config.yaml
n_layer: 10
n_kv_head: 2
vocab_size: 2088
activation: "tanh_gelu"
norm_place: "pre"
norm_eps: 1e-05
qk_norm: false
tie_embeddings: true
parallel_block: true
init_std_up: 0.0513
init_std_down: 0.0
beta1: 0.9
beta2: 0.95
decay_shape: "sqrt"
doc_mask: false
Each number is 128 + 24 x the weight over its row's rms, rounded and kept within 0 to 255. Layers, rows and columns count from 0. Numbers have three digits each. The size before them is the row's rms in percent of the matrix's.

# v: layer 6 attention value, 128x128, rms 0.0812, rows 71-95, columns 0-127
# o: layer 6 attention output (transposed), 128x128, rms 0.0833, rows 71-94, columns 0-127
v71 100:165142169117126104122120133164143125063160138143114110104115120130132173123140036093157126142094115092121105110136111137169129128146104089126149107115118144125162128119091147121093137163170144119140094138111116148147144136132156141153159115122108134168109117108119107129130119133136155137142130158146180111173146158135082098090135176115157116141145115132112168109147155126115151119100
o71 100:084102148152134152130101169146096158153108148071172163119097113162129130152091146120112131136135144146156157140060141114139134103105133140116095150142103104144138135134168163127105119142084144147162121131101108128095160085121073158144123125129121136111124099114127100124153160149139135111090134127150099161122128097094171130185095113130136127113084118111117112144097117119147129107146
v72 095:083113180116102153142143139087146169104111125094105115162144116148096096128097108128139115125096091135128130105148104103137173154090152106098126136115153141123152141165155142133133112115130155141091137156083136182148096115130128122155127095096092154121134125088150133121117116177113103116114151166106088118099120098124110132079123154180147105148132138129151136153105115133116076142119
o72 096:106153090099092117123118118160108116113129141155125151144130117117143078151151125113117139180153151173103157145078094165122122097126107160096144073124139174122119130123119142135148129131117140131084143165147106144151104111104080147145105126159140156140107113133102095141114160075140198142123158110132132110146150116100140158158122111100103147110132149172120092128120128104099154112121
v73 092:165149094096129158170122115107096163071128093110134150151136111140123084103097141126101182126093168151136138133126142105155162096120129100134122112131097134130159150067182146164134104142127133135146129122105150117116096142147110146132104097113124095103106133113125112130153122170100120127157116082134118119089141153137122134088139130168125069141125100136144111161111128168123158108141
o73 089:107120150116175127113108079147129143106118140133191104118126135122088109145126143100158127146134095176116176132105083160111149137160080160115119154096162095154134132148128114098176143091149134146108141170148127114117121140132082138142112091152136128141108124114101119143142100127136152169091120103091156154140144114131142113141123150107113151136113119153169162095074095112132152148135
v74 096:146127158092129140137185085102143141110142138148145118126138144163120123107143149152128134155120124209104092160129124127135174103179100135108154136196135129123103162153103147139140129155098147110126175140114127114085171149139132105101132149178134103129132148145141134148103135159136144155109114142093161121109114118105102143148140137108148129136107104098108137108155113151119066138153
o74 091:081119094147053112136112122053101136199133136125055099131143136119115124097137147126151126119165131088143121139158130112137146163125131110116144121089144125121145123125139147119131127110118085133094091167128129116097089125096134138126132124083131179122136106143109141169117149129138144112133126135119123119150132156119174133110143114151102160099149161140154099164144144162134112111113
v75 087:144121150161134123164140159150116142124118108108107095120139174142122181139101158152091065153132109077119187172108100135106158172157118150159130137169169180128158133116131109153095130121186162102118117107131126134145169115115121087129141126093128059131101142152166113121154126145130149128128144103122133135119118109130132122150145126111127124147110119102105168110128124137124130106127
o75 084:161147053132098130128117099139101095150111158143168135142087108135116112153132108146138159078163122159137116131069151149134124132121131102105109111104135116096161137122114129120120123142085122107099132145121122135162113120154105110094135136128143148105185120074134130084122093142168149143156147175148135146145152137149114103136120136127127125113093123143151114185100126173182116118129
v76 093:120180117162127082099145096106117141107135125126133098140133115122137149176128144127127110112106122081129131136142100147102157103116199103116101109154137132109185127180154097136064139172133121175106091121143136139128136122135078144131163175150107120115129112108139157108178140150126170143146147130124113109130114119119114113068129136116102146143160128154147140103123120125143124113097
o76 093:122097126129138156142101111132105142127133114139144157155116110156121101177164107114117162152152147162151137149050098114149127147106077137126114105135130133127131150122113144104096171150172138108099150139127101164144142147127086087153122104143148122140127125105157089100114152103140157107131108115141115143133177087178130161121106082067133150135110181131133109134131104149129138125121
v77 088:124122122129145109101151141114107154162139133103145123101142143093161174096147117105141137098125133109117174117146120113095142176129142138113113117085139092141151114097099115126161147122082129123117080113127133100116081138151166164129113115147148195126153098146125146160113154058140134100160171151120128113127117166125127180129112172129138143136154092120108140127112134098152122170108
o77 090:134125160146138142115110166127127146107115110144132140078124139142139102118153125136127132110147109144063115183202110116106122114109105123131131132203117157090095159130137105106110084150141138160135151099127149126102154156084109138083140169158103130116125145118115159125140125134112137124103086116123123116128166153141128150126153095107146155094143157166059125140122136149126109122133
v78 089:156041141149128147131141092126128132138103155094157101114130114132134077098090104172099153118084092142116116121147125076149148122155126106112144144195146146137086141145124161164178114147129146118115110088138134138110131117115111107170163180134122124131122127155094119128123122158115110127137122113129132149134131122074118116119131122135175112143124123118161098138132110178144099114119
o78 089:092167127092092111131139078099155160160136156150102153106105139092114099130140131155166154150138152126154110119115072086106138131111102133104164115105081110114137084112162154139088160130129113125115159185130142119140128108111164142124126094136171079111099111161112103139125149143118152124119154113137099151151146135136146096167153103141147144137122135135140135154095164083125118124112
v79 082:148134126103140130154149158160038161115151145171144103133137122137137111141148120148126137173144145127084172114111111144126124115124194129099113124102132111113097109133094152112108125192158118162092155135107133099130101122133142155131138141154128140153099096111153111161108113059130161159155150134117122138119112136133118107113097179125086149135108164133131116129123118152137111128098
o79 082:096130164154089153157140148130134118147123125119138140152130142161114082142111155143083174140149154107096073156116107150139125058130078107113162126142148151132145129116154154127104148097123144169124104115137129134141110124138169121131094170121103140111131143121124129110156129106158144157090118140136142148113157128143135163137092145084141154138105091143194132148135133075090133104132
v80 091:136090145175125159174133126111101181169140126134154139127096093158139125109094139129134102149120101135107120116142097145146111070125122139130156135133158136086131104144146136107154124085131145129141152110179147179128154150126146108159120113114122128141145085182141118127118151165158119102140107099137099134083071127132131134150148100114106137148095108089144162167111124146110085106141
o80 094:131125101104088095127150118114125082145144147164150098102099156098132146118164115158152153092102136115156123081140119124128148182176124140121148130134079094136077151103121093135116170120090126129082125101102131142143129108109156137102134141122186119118128166137135148099109099112084141134129134148143117146166122117109113145107118176119117146114181155128104119114096167118147150105119
v81 091:092158140132125146111100145126067154174110120140162095159107139126150143169140079158135119140142131120130120102145129133137145161121162132092102132103112109105115092145135137075087156112130133127154119137160140142204155122097145104126115123097133095156110128144172105144129137136156138094147152095159142133079097137121138094146114139117170129133151120145137159105094132069134100120119
o81 089:155128145117098112174129166093148111156157170116132112130113083118134126130115130136117156134104123122145125125096121149116145096113121118115154102140081118087086132117089151160137138143113175108148124102128138160085146123161144124095071133150131124106135117104167130095119117092108090116121170184163111131143089149109110138158122148118151157121167107143096139168120125116080180125141
v82 094:144136143162140106135137132132126109109126114129111138111148157105131162159095082112094116124063093077154119082141145123113137149096105104114140125158133092110088109112098151157108136142137099139143099144131165129125131132141083117170111113131113099091191118081111130100137109142094150096102135138111156123166144108149114146155130161155131140150144149124163138115102098076155091140136
o82 094:135158127124180147117110136143100150092091144135110152117107125146110119142162171123128143144143109144132163131034070117160106141066125084165098118131097150144169109142109084148116154124120176150137151137126126144115126151094078145135146168115129117151106133125168120144110152119121133147134126139156105114115108157132150147132124127130120127148113103162140092099110120145154169138124
v83 094:121102168130138133107135169121176093123120112110180093121123109121136162118099167144151093166128107084137123180130124127109138136188127128146143114112149107127104145151139132128127118153113163144124182131075133148102127111157122145141092141112129148097068134193120127106117113147131114142125109121143137144157108085139135128124120150148118112139091114115115168152150129145154055102138
o83 092:148140122143129092168122095129136134175133156117133079149118151144105136128121075160138129167145164172146122101148176146135098122154135110125134154158104141118102122074123139137137091113108116143100136091135111128153077171122180109138121112095143120140110086117093138112132170140133125150100123147123150117140125134155087177161097089120124126129093137124127088166101125123136076116120
v84 094:108086144102155106182179132096140169147094116112130114101154120121143150168146159095099090147134105160139123165123142131130118142109124136168118129128135135134106085135104105130148103118124147125163135150156128130138113159143078155078150117111114128123120076119126134130120172089145139151134139167133121111100141110142110162150139076108151124138120104085147147068155137088141092146146
o84 095:135149109154139119125126151130100088114137093205074126136108123177104127101153114124114155153120120112109158121152146143147101161118134115129135159127124123119112165151088116134118131145104110151089100103135117160146108097090125116125160141132108133135168182126162142087119075127109126101168123141070148129118132153104120160114154143123104131052100146139133116151134139150156130139112
v85 094:111132106117120139104157119153134089150190132134162127095110120156180165124129115108126165146142146119094108121128123153110124078157138144117166134147122079127146151079095139064138130116097096143147097126138111099102152141109176132082136149143127174142103134130123140142120131094154126131120136098137182108125113184160117116124110163098119139110145141126124090114101161109145125148105
o85 099:107112188155136140140143170095116154128126137119119120113148166142112131102096127153106133077118157100122149108165149095151142131149091110118165153172150129141084151114174089105114114130131141107160142091118156106083153150128172132097136134121117157137111129176126138119139130153155080121119119127126094132094137152093122103128132149170111152176157162082109126148136104125129136109161
v86 089:109141158175099113124150138178149128150072097127109073120127089130116110159142189103133145115120100158149138127143126113155129088107124131131128128118117148143160154140169140141159133158126085133141088135090136116112125100115098122122175121122134113035144113123123123113141111171108148108095158105136111102128130132163151124116115152140122131141136110164120138132077142099134092152110
o86 089:189100147135128115132163116147142118114128124118140154134127119152139107092118146146130139133146106152162137108085117121101116158099106127083175148149117151145086138168113154149142139142102144140067135139174136146141123172105131110176082072119124142171105116111085105128152127131122162111127113107139079120108160154114145149118120095105140097173123135112130135155132070115126157139110
v87 102:147141106134131088169153114125119118118120157168145091132110125073131133146180143128145152133140157122157106132146093141161110152120145106138102127144127155156177124150172132173082115172135159120105153100125138107141066131097116126144105129158118084129115142114126126104124114123127172131115150141142123147090117118164089125080121111093148075133152124116181092160112108149140131124116
o87 098:141142117134079145130128100115092156143100131106150125150104091161115102136155156185138129159138120151173146129155138150107138131127121126108157078123116123104133147137117158091134180148134125124081147169164084130160136121162114123147108113126175107127117099121097094099127115108104156127132107101104120142142134091141141145118124119076149170093091150149124146140121157138056141110135
v88 095:129142095116118108122160105057155175085111151073126141133156153123120092087080140122116103127117112099129118141144131113138105146095114163124156105175149095167075121137136118176157136125129149167120124141104129167111159137123115144146160147130127107147105155119111162128107176156110114117122079154149100105164124104121145131107120088130115099099124150109122122135130119142126142172116
o88 094:100110102122142132109095114146133129079200131143096139116118151111135168117168128144167076167129123182126142138167143120151121143124094130135106108082131145133176114119161140119085146140158077135119159167138166121150141093120110109138147138127120135137152122117102123143131139118128155158142155123103118130141146102112134132136130076131097143123096124138126066087176129130175115102130
v89 103:133143119158104183121129105145148161130139105105109147122140120171112056143104128144144149098132110130125105150117119089138119115175105126100138113138140172123149134109173129130139114150153131103118172150087148144120138113140125137164152111114111096110110168179128151135120153162116131119086096099128109093161156148127152108082115073105112147127151167136071136150154114152113111104140
o89 105:108119103119100100113133085132103100112155168105161105126120157097129140127158098078115105130128117136108116108098137072109156113119148147079089115099158130123162117147173113128155153101167101114150095139140103144168108135129139127152122132163139131147153091123121120173135133109147123102129160091101181139136129115108137124109139122125118066145145133145164085154138130089159168101128
v90 101:119134095097151146134129099108102105116166162148130094126138137175120154110096139122121175179108145139116101120141119129155132128116096121102143130108106078127106164155069140128103131116096109106158143092152111110096091147119124137068140178125146143079104133097117129124110134130145137133171110089108141122099123150169079102132157165120132131100105117137162141157142142121156132164130
o90 104:124138202160144122189113149095136127155111103115105144086137129137125148148131142143115105100116133125122138102173107120159136138142110067157167171131144125131075127159124140108114125101109141142173121120107177099080150137118157089119135114109127121140096130164136134131124112121152105143132113151116107157113098123079140142164138133157128187104123148106126144086144129119111097170129
v91 091:087159104130130185125157137159132157117108106131126082129099124086142141156142115155136133108143125071133124137122115119135125123132117123119131168158129156115121140100147120122098163162116165122141115089177137140162120139137130130095103137108098111178129112102149171104158116060108105132119154127139126107125130159174095107100100128114106129151143154115080084119103122074101153115106
o91 095:129152125148125110085115171134087122114112159144144149111114127126130097119114097117106186115120118159130145134114152114101113110094143094113112106096129152118141167088118117101131120164137105134151143125089083109192133107176133132125124144140152129129110125138168103143112134121146094119130168149093164161138117120097146132118155108109160137184165151121170131149134109114074177093103
v92 097:134166091103127128095144138162124144153149154067168087131114129165171149098130136133150134100146132148117111146138125161090104085132136164112140113140123108143132138120116124151140130122150130097095105092137144123125148095096123107140148123115180169120183151118124139149078144120148107117163146095137102115167107155124126156174128103156091111132164129160106104163079107151143148146124
o92 098:166055171141110096111127146125167126114177130114128125116121170114130142119145143143147103082124108142113112129161126108133128161084125173109144143130159164087130152101172153099130174143108127148109190135106145127141123168148143132096129147096078124141089144130100127103155159126158115108154106124142112087166118104137127097119122127137142101161136135124089126102107096110119127116117
v93 088:123121131123160124145125119101188060152154145137107141124130126126132128157149146106118066133131105122122106173117153141142080121144112072133148132132153175135140125145135128148110128086122116119130193142148128159113140115095098114089116117117096135164137133080068108105120149192119162111139093107127174125134140116147124147097139168110139140147157117146141134099119142128126158138135
o93 086:118095098140140123117146098152102129123130125140097094150117101138145122127159080099134113102155141096170187064092132135173095162105164119144106160104092119137141126168086155116135139128099143112155107085132062174138112154141114131136151114104110144119108147119136145152109098131153107123142123124106108107108117087114134119127134109166095119106114164108107126109154143135175118153138
v94 098:097182146093139105126140102116092124165174146157093123150115126142125097165114141154124114095157156109160148096124153140110138135136108062129110109162138148090158125160111123057107144159088159153100083121129121121134146155131159121129126137135139149117097128101136102117149127155150094120130134133123133128141111101094161124103129153114087140133115140155163088163112115108108103098168
o94 095:107089091140137121154123095115133118152135142122090073164090117124135131151148132133108150131120157088143124126098155168090114121146179163146150141126184118126097103129110052152154153103174127132128153127122132118132129136154169128124109095110102128132139121152153074156127097129116153163150155087152093136114120115148084127107140133112119133145144145097151143102157141143163147108097
v95 090:136135142150149099103153095125144132161137183130118096102101126124161134114087118124095164135170135138127112118140140123154123094110135136144119142104104129138102107133133119142149174119105108155104115122119129105090151120139095114108111109154101168077137176149119044131093118162096103115088118135112068164091082146108123111127128134159096127153124136098099139117124122126163102116116